Weights of a small transformer language model: 5536 steps.
Each number is 500 + 25 x the weight over the matrix's rms, rounded and kept within 0 to 999. Layers, rows and columns count from 0. Numbers have three digits each.

# layer 4 MLP down (transposed), 512x128, rms 0.0703, rows 57-163, columns 0-63
497489514509491415463459494483484523514520487496493484486516474483496464518482504509555525520513495494528513512498482515512495562507493514500507506463496491504521516476491515482492486507497523
502496478472482497500509512504506508535506518505470503477491480524520524516552513481525501455482510461504481491514497487538460487546510487497438537471474500500481505495521455496495522491523503
512501493492508482492499497509491532506507463499497474528515459466512445521471479495482462501472537498486518483507495503466477479499499524503474511524490457518520494508497461520502499472520525
517488514536489490487476498481515497447491508501539475495499525505516497535458456461495492498518521511484478524494470475478514512514489488471515499519481512511485524483544543530487509465490515
510524548517489490485441487487523518540492479468528497471526509495507488513503543501526488512469506479514487488490490487477457554470452501503509445518467500481476499538481457521516548522492559
446480487549479516538473507533492488506521492466506487497507503523503414500518469501516526492552532525496520473528514463499480494499513532466440477499467515487488501518476511498489470471523548
521500524490460480548552516506493466488505458554500450488506516468530523544472541455442481495499473485490492491473470522504529524473484479533461482487536518511527463482503523521552455495523538
512481518404531633531485516464506534609524465498506538474521547489472515501466498441537548570434470498477521454517466511468506503477509496468534468481460452487530520555536503488504430502543544
478465484443510457520506514526499546547498532521489515538502490483482506535513511462478538501490579469517501496488491497498465476486521483509510476486489490483529474471504536500505493529481521
470475460480489510522447491471475470460496532470455492501543475533508540494515520433473533500503520490441502478463477487470537448477526499509513438518505512506521522504522587575472470620524478
536517476513501429461492469500475544529487489548505501525496483502514488564489538490534508497474509468495489495469493499512530511483475484557507484532522493512481507539479449505529521517515545
503459493515533492505529479519526486486493481495507465477510477509470465496458494549510541546503485518519457463452508500494495510506494543518467507508493546507480506486501507481533472514499522
538457538488487465483496524497479524515481488516514467513504483489528481516506513494517464509482487494503521514545510488485483512511479485476461498483455453469499475520480533482513510493457519
474481517473487497466504508539537527474540492512513515470521455502482508517511533498426478483436498513547461506485509483503503458497505486498487496515500487518485535483506504506499516455530527
492458471543519458505480484505460476529488521466482540496489523472515539465532479503478466558458542503501508490482476474528473543540535512522454524479506471494505522476519519496489494479484504
550482484482478539531543494487510494483487496512503517496531564511542481491485530520480477497494484515480466529507491481496516503509517488472486506516498479512512516517489532533525507529539485
509494482471476500494472508499452532498492499511546525520520503464520509482490495483513521486475532498498519512512509504498537491485482525493499495466492512520463495511480474502464468511492532
532478469490483468476459469536435527540508502486471520495523479504532496469487498449491520469510508527515522515482498542474522495498480495525473475507484458499505526519497475506472475484531516
482468485509503470497496489503468531554495466485463557493478489539480547486512503516469451522509516492550534499522480501485493535494505463440526467498486505535517450491484559485495496499485497
505528502483491479516545488459488473482510504463470522522501541509478551538490506483518501478516480481508526523512516519475480497479515485496519502532558459484504518449543514524535436509511482
468500492460532477542467496495547485500424510486476465515509504507486520490492541499480520475472499477481482546552507488491560524526503522531477515493527459537483523511432514464527501512540513
520480475527492490456514509488499512554467493521514508453510507441478499542545540526502476479503490503508502499473488517526535465514472491467460556498531529527460517507496536478502525488492511
489461508487512460524519505510500532514486450452500477509527525529471503514506485491526496516486512478472552549511507491489496484515503502468511458499478504489484439545479486520480516513491510
508479488514505461515503509513515505532455511512513494550465489503519496496480501507497567497487533463499502490486512459482509504501507483517480495520505484511543463504487518516515500515505481
531516497515501490481561523505501479460510470481495497470510495546513449530482497532454498485471479497517462502484510514506470491495498473532477506528521501496485485534498497500528525498490509
483497507523483506550518471486493498430503503504541482493501504502455481464474531508531509509515484537505531503537485519520513512499477499485484533477473491495493483520476524517555450498515513
462537493476511487495512504502507452506525507541505454499516458488488549494502511514505504494482475524510488499483497488500495506499461451513510524517532451521501505499464496539531474455514490
526511526496538482473513480508490519517533511479541517491564532482464514507480491487521466496500472483500451513476490481487563509497466527494459471553546494481550505569512513500512464506499520
516484478507509493467496475562522434417549510496500424519486562518496445498534473557468544482475510478515505509489495524537502479498518534460527465536491533483504548475458508500481535458521494
513545530474527456488467503472475511505491505498498499499520498471522459521512520487546505545485497501479506478511480527483513484514476486498463509528492452487516484512495463527495504513511534
544529488484477498514522495471478518532552520505490512469528523478490477499480489498472515508483476481482539499513532468503522505486474509504513508509473475499480490493460504475513484507493504
470469517544491509526481481525510452476546453513484490507526504496509473485499509508496511536515511497478546462502510491540471518542466486501458523479458521553491450487537534482543493482473522
467493464492470448511546516539489529583505494508479510515474511476516500508499487481500492501477472499478550491478506512496482514478504501502477512505507505536514504482506509491529466521520479
479481477503522502474484540493480430514495505499474508468527506509491531509494486512513518525511507530518516451480525469495543502510449488509488521514533521514470491502507514522482541505488545
510480508508508495468475526487480498520532523497456464491505511507534473516500524485461501503482504438548540487511518448478501558517504499454526488497444488508542479441455508496521482483509495
537452479536504478506548482516480464484483542492493466491494505487502479538506488469507503522469510470491479496501496457441507507473528542524497483522509490533537533459530516515468523502493497
489476514498503443532508488499517530508548490498501485500496534492475530516488522495507495490496463495486516509467500532516495499487494465502485525476483505509503527502525500476485500468517524
472483506503563489479516504433550517480464495524488525463530479518528472505485510488497466496445501461499530520475532471514537468487528480472459553479481481459446547474552517526524524590506489
527471481514515453493514513506517495489482493506518461480469492481542484531467519502485471495482468525474514468537485483510507541493486505525468502485446518484484464532488488497494489483535498
517520541572514489537534496522484473503474516520523483469543522464530485504514508486481510543531505510494481523460478463455492480520528465504451527442486528512490520501468490477520499480497519
540500545500517472535525488522465515491538461453514493470523506548515518515494460473462456467519540523431499536526522495467458452539462527522490479492520474486504522507508506505533450492520465
512497479498500508481518520506504519542516505502517483481550525506528519490484489463534488505483481526493503516563506481514474492473495517488520487481494494502483493497494473484487499463477481
506449486544510468488485477498501485514503468488509499471484543503528492515542518502526500548492482515493475533523496473452475474497496465505502492467506485515559506481456544534510470476493521
539511494505520476504480506465491504475464483470442506468524441521516512510477514510493496536522499494510507502495489519557458530509485479501498478488528480508507489442532536501460482451505481
543528457506477484473532504513496484518514486489477492536496508526470468456511520471516490521539517518485574500503499499445486571484518505529451500513501510492485494493526504466482511522470482
471487507481484512495502532485512496510520457517499481507469508495459533528473470482524513507484474501469496481472491501512500544496508497536464496566519532480476466528493489534504493550518501
523508494442529452479450474534461540554523501516469485488517464468517510527488490501522487500518458496532515502474488491475512519508453533537488505535477467504523548507504514548464471515504503
513494483478497462480474493515456523548502525543491483501485485484501487561481490490515504491525527473501501487483513543493538474482476499539488512505499454494532501500500510527517488455483494
554524523523510521481527517473568489542506487500513488480506504478507473504505518482505492470494479464472526517529489507532481461482494534527518506523485520460462457529483516443435536536500470
553486495500485502461443497471476503501487509482444448468484527510530488516453501516515524486465488497533545478508449541468555524487487529497479444495517499485482515489525508496502474490507513
508489506519538464477466493531531501523457498489473492497501491516503505531478490486486522492500463514495515510440499487482487473515481476489511499479501471485479510504522529478501498500509510
494484519490517492470440474466496493440493543440514496496519530510543532542508480471482520503489503489495489518503504509474487489528503487473493568483494481539540505484505546520533523499495507
516543479503474494451508465475508521479451449481500475522558507487458504501483500505527510486580490494455550546493501490582526490559532488481478482495507501501445499506494533490541540525501508
543488493507464471489487519516500508541526510490531528485530506507492496515506515501498474469487482486495528493519507510508513476505502522506487489498504512481503464518511505492496513501520525
461545502521502501505488504506525477524489495528484502496462499470525467500480528472486525492528512463490487515475482482483456511557464504518520471523479480530478564511476482501499536547500494
477493514487508519525597481482560476458472538491484501529492530508505485518499501528498490481471493492508513509527509513523491525474511502500476481490503499494502516491509495468482526547480505
510509502491453434497412533526488560540520505518474497512475506475527483493497475462513495485472483503491498463489466480490515524491495464546504521477497549504500532514499507499474463490488512
480514490513490494526545516455490451498522443478464526513467505477455517506513552522485454451486466508514549437525527503537518501529484536471464543511504443521505538487484517479446515477527519
484532514486460439505528497481493503531497487488482499526533526484539510475532495445523477511528519507462513545490505492528504493470532500440532499489478489447520493512508513499481464559521549
533486492502466451474491467502518487496455484502494546479498522530483466481450483459519497535504498490503479511497495452480507528525527512443463520507488533503560516485496523499496499504486521
500471474502503522481499481460492515558478431549460507518495505510455516499490510508519499488463493482449516516488491493486483493462524529519526491482500511438506483488556496516545478469576510
494463489488547531519496468526484493451468478475495489503519495524463472549495448526512548553472476471511554519493470517496485487497508506542504514521502475492512495533469518533500552522534553
460513475514473468485476516505465472532526532533502533474535529494534524457486499522500456494515452463507547495542513513530457467516536505497504521523483526466539481514556466514515518470567531
512514464513504462475473447512516531512478486544483494506527504532481474478508529491536514506485495486515511526529468484497505500523506482456484461504534435513514494485457477511514498503512485
554535504505507516481546517515472445475516480475510496550504513482513501514487527459515485506485469491500474505478466502527487548492492485491470517486500477491527503516525484487499525517546503
491507487481525429488519474491492500487472501489523466542496470487470511527518466513523501509460487509493473529506492530499509533507502471522506521527516502493499503511495475461468493521493544
480519503474508452573508529481474524509467480529500513490528446513486518519491526506496492502511427520527493466545512498513497497468516490491462514476486466552502504495496502500507531524485520
518491509584512468502521519483518488445470506468495487512505475481535490531494484560473505518511482495523502499471484485492501498458529495497524528506490530475469491523500551527521524561483477
528461523485487453519454516462510521476464580478470427514531459501527515502474472544477526505480449488504530535498482511525504519495492476513464521537461537555480537496534514492516548532444487
507465507498489466480479516499508517488526509489510477492530512518462477521495511482475490523520510496552516502491539491467487525556477509489505491469479530488506525491473478495524517456516533
506476500464526553511479493469511537534455487504525493484523497481488552485534472502510510471460519513489475465531520494484506534508513490502497497539505509536514568536466476514534517477556465
505484511499521512523490518476527515518483529491502480532521489484486502532484494479495539497458482458516539517470528523523528528516498459524511477518512473522508485494539483530491502525522476
513462489415493507486488492499452516517478508498508484497510497478525495500505506510487500442503551502529508494524492480496499496529503480470505485465525504490516461504496480495412487491489517
535508522512497488500481486476515534505511500511504491492471507497479501504470485456508524486506503485498500501484464500483497508509481506521520459531482491466496521545490507490479500498553509
541495499501485508429510448506520520522548498505502501541485473526474466518464462507523534510497479523514524501500470441509501525498460502515492484520548493486498511494459489495513478459487446
547494546487526500498528481526442490492500528503457480455484491503454474489470520502485464464468513505501473469511515494496522485480515522505506465467519491504517498521509508487457527534510511
480482471498503472533454538465513526511480465499509481505532488478510520485492483503504491500472488410516517497469504489507488529541479507490515508560499487498528461518548497505527548541538493
493495478503506496487514491497532473503447492505498496535463514484495546480532510527513473468479493476497465491516516502522519491509535455466490515472499473504516490481542483484478501541501480
423469504540562515533445481448514531486471438511494459480453488474501479506525571468455512477459499509450533579504435507536442491481544484489502524528454481492508503483483508530553597532549451
526563475517546513494455529509516494493466554502555473535490496531490503497514481522497468506481438501530525495513472529477511519496509470466550488499516455458480471451481483529479542510478546
505505500497522430484493503502472550499502477499495486488512454497504468538470505469530510524499534492493513594497488510501506515509468472468502504456485472517496531471512490490499497492513497
515467477538535437466493507516503509447539524498490468493481530511526500521528515500512498469474489514512499528498481463511477493464482492448563492505526522489492501496518497521494490472533513
530480490481518471459486481511477534557502502479482494478502452475491515476508505475537506524493500473537517540505490479520479488457499495467492481484505485493534483497507493513490516489533501
488456487517564482470509519554531514454517464506518478481488463495427508531479472451517494488515494492488492479491523463483523468540490492504508485502500488494517508551488474488546520448482459
518481534527487480507478500523507519475460496503471490509523468481524496498508537525468536514481528500511509514479506476510460518528514514502498446460478511453493489510483545479502531505490528
528508485477544466488501485463485525542513519552519519491529531486517477478470458480539457480484491482498465516487483514520528524465535472500486471475507461539546536527505483460479483493503529
516492538493520476527459517475497514503508492501503516512520500518503476507485473488504521491472469516534489497492521511482536509491464486530475494499470484511515523564511500498521502455532497
526528473476462441483483474527486562544510517477488489520515476464521519522506498480486491522462499529523514512497483489474544490503472506456483475479508490512518481478482484522451485533530525
469480474496490466530496529473469538501502486497535514476515506465535495544466491528475474499485526528502549487494466481493525512486499526510484521482443466535501434474498465535488536513492508
518466455521501476508488520523504521521476485494506478480483481501545515505494517510526507524475488476494498518510438508457456509515476502470494480515481496508522550483522507471580484477531524
554516504545458523495500477503505496501437484513509518528475459498497458528471506482523514511446523482497531511504466519514507515488510471489524453523511484493476526468492528504456529474498396
542508514523550496492503517544514509456473503527541506495510493492495505507513521480498474505506480441495497491498486529520501456510479458504515525522489470480490435485528484491513496495455504
488523493475449468482525539538462515526459498487483487485535545482495512483540493477500494468505471512558518431499492482470528520494478492481499471473500518467517497492514481461514489520486500
517510527533489435466462513502476516518514471512484476512501530459507504485500521489463501502460483514522506484472514525513504516498451500493463513474464455487552511556529479539507477486567522
514490523474482454476499501523524473521508459496487487546529472476471517514511485493524490502477539477501491511484484433496514526521489507521477525519526477475472496496479524487489509499489520
488525541482503484501469554527485491500486501529510473492481486475518453505527498488500531510497508565486523495492509485456491504514480478473533448515432507475512500523533500503477512487467448
464539498489475501510485445505505503474515522524479507457471525472499495575503481451515507503565472484510501520495473480475513503540472486552499462523534496454501477522465504512545504483463524
432475529467481526469521485524467544514500479495461520483500531510517551445489533489564472517483516468565509561458497512491464422503502522460471500470515545532507514459473474493484484535496519
526498470508493502477508502513488489540524499478522464468508507504571482486484483505493490504479483531503538433494495515543474471467527485505497470513499506487502453421455527552493491485514484
525504523507502486502514482560521489463544481469476519482488478496535543537559511544528522514452498508498479462478492488473480513469495505459531542462488503503517511434497471464504527459520544
547482496505501448472496500501501592530450458527493501523534512519468468511480541470521464519505485497504487530479449441513495510517462529449540514488487470479486522510506493512481511455509542
518518508486519506488448479434534488548506444452547535497484501489489491498498492500516476512489496494464487550485532482538527489525518521514528485481532515488513487486524508520468528511543483
533528480498499502508498492510496506556497524511497518472506504507512473511476483466473482524506464526529519499494488495506495546528499462484456485466491497505500487481538501525521511485512521
445517499497504487508457503518506483517516492543504496524519483463524499532504508471529493546477523509530486488528543478501478537500486478481439494489478514503505461489524529476511523493471539
494494492517544473479470486513579521503460521500501483511498478506485509521475470504444524487463483466473479451483511466496506534514517489491519524498486483502489519498503530490500519500451514
514495519488488458464489497532458532548508496455489526505506502505507481517502502491500486493547498480547499486526488510510496519486510513518434501529527468514523507471511481515509503512495556
513502519470507470477504485521476536538512527506472495487522499499506523539496466448516505478490496504535506500491499480484540526499472491516482515544510493461505545518479473499517472486505523
# layer 4 MLP up, 512x128, rms 0.0838, rows 58-164, columns 0-63
529464500496506507501497488500519498479462506466507501482511504491526507484455521539511498480532487513531484480540495501507509497490498517459485499508506524448507505509480535513475503481496482
496500513495543530494509498489528484498466496519495479496494491511486488507478468505512501504488472518505481505494517496484476442466510483507516531503518497488513501516486519512508470510508465
503517535489479530485459519447464462475495515510498538524511509518495489501491560486538520451490539481496513492529522539520492505484535521468495501499521514471509513523466498518469482492511488
525496512469501492490475567484529530530513521506552518504489512532462503476470489478495496481499538569545501479498475539484519485493523505485510487485505487501483547506474500485479486523513486
456485564470515543453462450458493555508509452480451535512500479531457516479487501513478495504483488529500509460469498560522489505511490521520496558509488476557575482502515456498534460557505489
509502518504519541520492517425541498494498524486543533536514503544503575466466488482511511460491556471462467528510484513504471448514515530500502537517472505503517515544472536469478478547502456
422480495453443540568472529488518468505529539503517495553526468473453507461462450497522479462520512512496505518478554507503477463463499498550566494543479500541558507508488550521518540513525509
492477507543487509508480490487492497525520498485513533490522448501418555465522492483520470487514530497474478502517516512467510511525478501493512494541482504479477549513509535483481522497534487
461497496478485538504526495506541464520478539461491508517485498484507510495445547537499473456532496502506486521559499530508497485477536482515529499458451434467552538469526516507514485462499470
469531526479518526544497512477508481458531518474517517490508496478489509491520474502499507487523502513487508516530508496512493483504538530439492494487524506495509492444496507485494492501524480
495533500521505538474492531497531441518481512467491490499497496506530492496464515513503459441509519507488484471491489533515467455503511475518527526507515558553497500492481528486467444492505484
476491474472485530499489510513503466509500497550504472525480520526491469499513521479473516500528476518498495507485496518517477503495528453504565545531530494481497526489536479493475487492469507
508508488478480501525488503456503469507509525456545501522504533546506530479490493483554538491532508533472502467518467544475526498500545537506513471475503528513505442509473502522522494496488485
515506514437434505495460506507456488496534535473535502526466522508466498499491536485450511459523505505511502537476468454498527497516518465479511464501509555458501491520537469494434519497517492
472528496489480522534482509490540433489485522473523513562482491514484520480500515485522546455536501487476535487530461548527525515502496501478477494521491542498522477537537492498459433529480445
488527544527512488503474481518534517514518489479497511482512511521493494490507468541496497481514515495495506499488532530521487506531482503527506514515479472514488461510488495524533526516505500
491515507520469497525490491500470514523495501490534506487498527512481523476496529508521491495487513495513503496512452533519481516502504515514503503503473511502476506509486487459527498511499499
462502465477469527520484480472467535501509496495493471545487493519525493508522489513523471428537498505501483434493500503471534518500518468444523506518508497527533523496484464511519504523514480
484467495491521546494498564483519504540477501495539502481458482494486510457498472531477444474511514483484522505518466465504481462499508512483526463532493516527487556492517530467460522520503451
433515559513517516519466531458509504512488515516494448450476461544440509485521486544507486478496500511559514495495458572527533450477527449549463516482542516512522543561550494479461495512531505
455510537488518523532499500504512499494457500484471542490495485515545508484456509530502445504516512460535513522496466512499500502513487496494522493504508522474522510474537484515481482520492481
492526566517510511514457536521497490479508510507491459522466478517510497465503506524499490487479518512507491484487512506527491468496550497497503534490505567508521488492515522510501518531506507
518504499500489506510516513499503491520497542492458513520504499500493498488504537504503472499527503559486453475510508520464499473484493492494495529500512554508498484506485494506496494510510483
503473506503513534483497487470492509478472518516535505517492487512497499523504511502509488470502494507540497503522542500556492463466497507487502540480462490513556483497499472515497470535499499
482491552474518530502430479507509513480492486509471510511481482506478494496482481522500464479516503487484542502519492494481526503507499477492489487520499513496533488525508462513519486507550514
495459528478507504519505534505517518534531485458518493504518541501466474473447508463527470488491544524462494524500529499520465437485521494489549497469461495523483510487520511463508542507484482
500475478491485528518491493502511519495553498517495548484527527533484552494496503506491510488508512507488462512488498514516514511454545481453517503515546534489512558499521514502537491475505511
521522520563481526507480488515577516485531459498480495554448497552482470494510574507510550449516564504502533518504524510506511479477523547470503488520476502445521495511504562517516502525536473
486469508507507524484506489474524531487472513494521501487509483482499511492484486483502514522530507500501468532467509477521530457478499503477504503535532514460534497509526526469521506506497472
446523481448526510509494493502482499514536524492493498492529503539474483498526459493538503477498462483480489510506490484479509471487509464519490505565551500509519522518535518496521517502517490
496518546512481492500482506486548495507542492447476518476497511525487499499491526509491565501494477575525473517467507519539481441475498470499552478529511516489494525507523564449511448485491524
477490493517510495510478538517551474518478522476516514520480537443475516462494465486484488482528483486503524454518490479485494503502520478493475511506490514494490488492509508470513499525457476
450520547484482504514479491488480504505513469473516515499508485559487481486468503520495495445503569474474521502500461584499500501550542473540506489510466508503530519530503457484445506521468499
478502552505482514529499493473504467524469500464512506467516474481538543479523476519513499463488516495485480451547487546504507482503468505493522523552487522547490498501539497501498553510485491
496516487472490516498501502470542506544513523525502515511469480469507528503463594492478487419511490534486495502521483511494484496494493517459511525489487518485511481501463485509478483515504489
506485517480500498500493498497504519499505520470511489514500528500482492495481486517524508512464513509514512475498492519515517504488512480462492484488542551546478511489486496490520469517482471
487533569479458528530468525424529515505480519475490508516491495463512526501520536465468551486526511520490449474430512495500543498492550550508461483489489544458494495530547522494477484566493468
493441509493496528524513502470536501501482492502478536504493515501486512501489467496498511484492521496516495495479501517482489503522565502517484488491533504504505518457476505515497501537522502
500464499490473505516505498468509500506465526486532474510464553450462508479518506519463532507486540454516522463498529534519506543470527478510479483488492541486496497522503523472482471515442470
512490541505518553505469528491530509491479464523434474523473530469545508498497524555488513476480517482490499463481533570530457454483540456518471553461485509509520524496503493521523507512465486
498500525465493509472488467483509485519461552494494508482474503488521518500493518528530502490508482500532503509497527502546469525527450500494482514511486488482487505535493495521521519490514462
492506489455518515521473520465498516529513514499501480539492497519500538492486490486540514464549502506537477460475532520511474514453524453478489470537512558519527534513484501510465548506546494
462466484488467521506472492452495454515549529500548506483512513484474495487456498501529503508502499523499527529497478551516533453484509484541541517483504466463508493499539563487493482484525468
465508484462472521518492499473530476515528515513483503523502477517495508469494500471471401492502464571528531545513524566477459461489529552513496486541520492434525551564516470494471456511535486
522449491453500518460504496505489537525516486486471529498513487516534472473487521475471480493552474531482528505507508490488496481479495496500543485469500480523524498460526513484505557496506477
512524509521496486509503495479495474500501489494496521503519512490503507486515532495526507495518470473506464496487505520533515510488503508497489496536497531490505471469521529484511513486506480
502490521516495514531505496508499494520502491533495496487522515533506508493491497523485471503493491511507490508496502505482519493509512502516515516498527486477474483506470480511524491526502470
443526508524478532497492472483550543509532472481507517533545500496501555514491502521504503470530540463491483514472497495471568487508525519499508467530553499499514503528536483505526507505523475
477509499488522537504481514507512470487512486497497554513519495514485509470521502471485488471552473468495465488512522494561496485507506478454564567543549474482513533475508528479472528514474486
501497469498514506499484517488487530487488522507461479470504463476478487502515515498504530476476526483524467472478504515527476500519529473508496517510532511533499533507449555525491476573492497
450506471454519522539443538470498500485518514492519527549472473462486483500458531453540536491502539522494513511499501493497497514480510542506510494505519476461538485522528509505496520507496505
501472549464499500476468501528516473535446538459498492493473539481557445476486476475457508517506549535530492477534520524543434493481533503527521494517545507502516534517461491482501493511462463
449491521512505517564484473503530512512506502506505524478494485496474480494500529458505471500507505552492494509502481489489494505491517467501483491528497482493493490497549459521533508551534482
496536526480508521532499493469545481503511494494531501485501514532504502495462496538511470488485492533480527499474507526495516477427499529519491503495503508492520482534515503519510481481523482
463510489453507569535531468497548493513506521496532481516514526530454491487488523557509485438489515509494467516528487506538507534404555474451529465492519510522511479471477548461493528567474486
490507479485435497558475475502500524512522511516495502528536536499514503485490518508517519504525515506499511523485531547518502488501513523519480473505514524513494504488453550515521485524498471
499489525472492509492495505469489514504511503500494500479491452516528491488500471511517486492506527491508477531526569517468536459483535482485504484519559506506552504513495462489565485521505463
518468503537503529521469557494507452489547505522494487505525517460511556490523499489525494489499523501502416512520479545495511452490512483496527546500522512468462562494528518521522476508494465
489551471547503519543479504499486450517501507457452503491479507508518514489541482513522521477520565528453501516497458522488490495497520445493519519529465484494479478483531537556481486550528485
465455507487484540519464509495463508492496453507493510535491492516494503487490486492513543490508549481543531496481586541501550503463579506482516527560486516515545530521511551506517455494485510
515536539543509507514495482476489479504479499465527492481489488497524522493508507525479484526513487539470510530442447471509539473499492521526500482535474526497473514520510546460531493510498446
512443503499509495508451528493518539527480491532478560460495487555510472449534507519470487490501527471479430512515502508490531531517472500461515499565529545529484523505455507459528525534485478
496535490494469481530504507489495481486520500483512498509487501499506480482474513509491524471524526514509480492543465537471519446466512455486554526483528519473486552496510509485516486476531505
496500489519494497494506487501509469495506538449536533513489476565466500445503440504523432503508524522512490475521587515501521478516497528537530522470514523487551521508521473496540468561522484
466487519479468520498498469491530490555527452476503515475506477481495491474479505502522447530575486486498491481468521506482487471482488511469517496503484514501536480475539502506542528507507452
503491592474510526538486441464509508459465526506521531503510504483507497463450456462487497492507490508550479484539565516493535500490514509441505449498485551525514545529528488490498477553514486
491494562423510512524471531438507531495466577532511520504490480499462455476479536489512497429509525517488486528504484528521488502525476487434499480498515522527492525531505481480483504533518490
509519515506450508517484560445489515486510560466489565444511503497536512505510477461510497478519447499522469504539523523547474512463522491488530537499564475429505481543511519501555457519510500
493509477483485511517497476487522468516516525537511496535490496459466537503509544489505451510512495528475485501498477524565495485506496487508517537472503507513492509531503526507513481491498495
481531545476522501468479540513503463509452582412554510502510527471488446488504468505435495454508525503501509466548481536509482512467493494473535499528516508494525473481483487467504514523461450
489496512487495501518491484488468494548515501514475504483486470500505500498506468498545468491539483524533495468516510491459459477481499547507493484528519503467477500513477507505515484473526460
431512496506492501509512478483521506548522477490510507491502475496451486484553505508487487504492499499487525511446531507486486512512504499488547488527488494516475528499481490496489521508529481
483475503507519495491504531534509479513483490482491493509498490485504537453504523490488489514499528496529496476521502486510471485498491492479538504491519491503479506471532494471482529518473480
500559544507501522536486501476548495507485480459499492496511526529462508492512545499460491496514524480489518500480527526500485490477515511478513506530485483524483513476478511505432494521497508
482465447489500537487480497487519525494488547513510487481484488491463505483455510503475561455506541521544428515474515512479455503472524504480512502492512573480520518555458515513506446514505511
464539514468465545522441479485521505506499520511484500472481520499531504515519495494494482449541527537490502533523536549454475471483546462475500481505521493421498550542474517511452480522486475
515537523484491479494481529524492521483512513503503499483520484506503477527482513466516496521529494497482530506492491488495482488505469517515497492522496495468488516527498482532537495479490500
454514479481469555557451466485511486502465552463486493502506548550523505503501490494506556512567588464486443487524531496546557507482524493508499532535532548532511539504507530476477457548467451
482514522495494517501511487492526480507478478498506535460481484481497481507489498504476504521540544498517497494500540487523482507489484557542464514495472548530529558562476497460529454473501472
498545504544462505502479514477509479493470509526521532494506511513533546511526487536520502502493542514469476493496469512486480522471483488477513519506492524509472486518510464496517489521508481
505526539523473490479469494471518452524515478456496467484473522542533454494523510554517456478523513558494497487508539494503471513479530475523469534538455473546490490532451498502527505491518509
496487475506503478521481495504522534562470490507535521516504524563483480482494530477515490478496504539529477500509498514507463498519499505518517515489532496478488528511494452484508493509490465
476495493470474516489467518507501498484503524527520494499462460455511472475512506509457511485501536465504511512508547537521489512492531481486521476472473500517514528519496509505460485518487517
460500544521508505543458521522509501510548519525488475482482472541469509489531512494500491513538503512484503536556500503485456491444473532513523457552449504473510538501502472493461501508518451
518510491484474557484478516475516467466475540519515556545519518536532516485483529505421500519511475486496488460505520518530525491486545536522491518514473567491497516521494526475465483535508497
472480493502493509488506461526519496517473506485551490482493515506536503480519497516527472519552488524495500493465499485519495453481500530471499500554472518441514504526499508480493493496494480
471509522494490517499487512509489483530502488520528510502501475481505530504501497493515489481513500521510482492504484520507528504503546463494509511507506486462451547498487529477460474500456486
502518468485544525536490533508538466515507505475488480516481502540494479484542504472499522505519480489506464503456485514495490508499468513493507475561527504474545552510477501474507513500534497
517551497475527527511484490468499455515494461488511520490479513516500505484513547517522476515480474506505504531531524523484529484490510526527490523522517532490479531501483502493509470530534452
489518527531517558483471474412521455499496449499476556489551464552475481519517539525516516493520516466500490480472510544482526513500502489444498493503531515482539528551457461527506515548526478
454514467468464527523463490515508459479480494499468471537471453561546481499508534525505503511507519518504515470477500476519498519510507439503481540535536512529518489473480493528488527510519493
496500502460477495501465535523544476498514539524506468524515525490505478493523541463511501439552529518512462458485520510471522522525540463508461499518504544498475513476450494472477515516489489
470547482505505510524479504510487511513491511485493516489531516489515515479504540526501480488518511499462488487525492505508503506491524521503525526483501479502488505482455533484486481483446501
474507465514471505478483544508516523521524516518465496480480504517492516494512564508554471504511471503496514508485508499500478517453485488494479517482512487502517526510550495524470474504459487
485500530478463508512471490450469499503480487489450510533491496473503444511510537514485470491533499469489531457470538476482474525523499506477508498515599502530509498526503489488489498503502485
467468477478501514515479457482463508482497490491519515525491482486503479522499488523496514494478490488524504505483500515523528514530529488518500481478511516496500537503497501566541487524514503
447532562533482510500488529486516495508488486456480558513453480539464456504481462556474509526523567519466503500478549510519506481505512479488510463517448501537527492520522464498523493562519497
487497493516519503522463504468535486518526502514536525528493497492521492493540480503495514510534465507493470448518538485456443498490473504481566499566490498522485547520465494494519506535502460
492509532469504479504505471511508528503478486502468515498476493471506496475443476518509499459524496504525519534503528514533445485469530527465502453520522475491552520493451503478479461484496489
512494480526521526516477501511501491553458480501473516523446492491507487485526555498516480505546514502495529514491492471535469459478485503501510460492470476463512554517486492485517527514485476
474518520464486535519456511487489537507510522524475518520498497499514530489476555486482512456500529537521474491532473528517529512502499531453536547517548512499499516477461541480488481549504468
455499534510500537485491481501481467481506491491464473501493483505465477497493546534490524490514513498495497452492508477478516492499479507477541548567488511503492526510499482496483498523454500
531489498482523518481473517485515519479504532503506478515515462503498468483511500510515486548523473513523483505477497501475459473455501491483513511520498506487487498509528542506453507505485488
508496494528517511506473485486540517510459469496501514456489467463452502466488527526506491476472488485520520505497524524499488443489490504478520466507487527519531543522491486509534499488486495
494529475483513517480510496500506469509493547485437521491507506484513503505474498516514481477532490477475469498471485477485502482488501470498515481543503536454502518453541518503486491482492484
464526490485491510535482497513511515508514500483498523498519530478491486513458516516491491486496475559512513485488519477507526489500519471481491501501520521497482551455510539497500498498497494
491521494496501524495508490483535485476489496479506512510473494517487500488480509530515480465494530517503548459509556513518517485495526521476499542518464529510496501492523498488492461492511465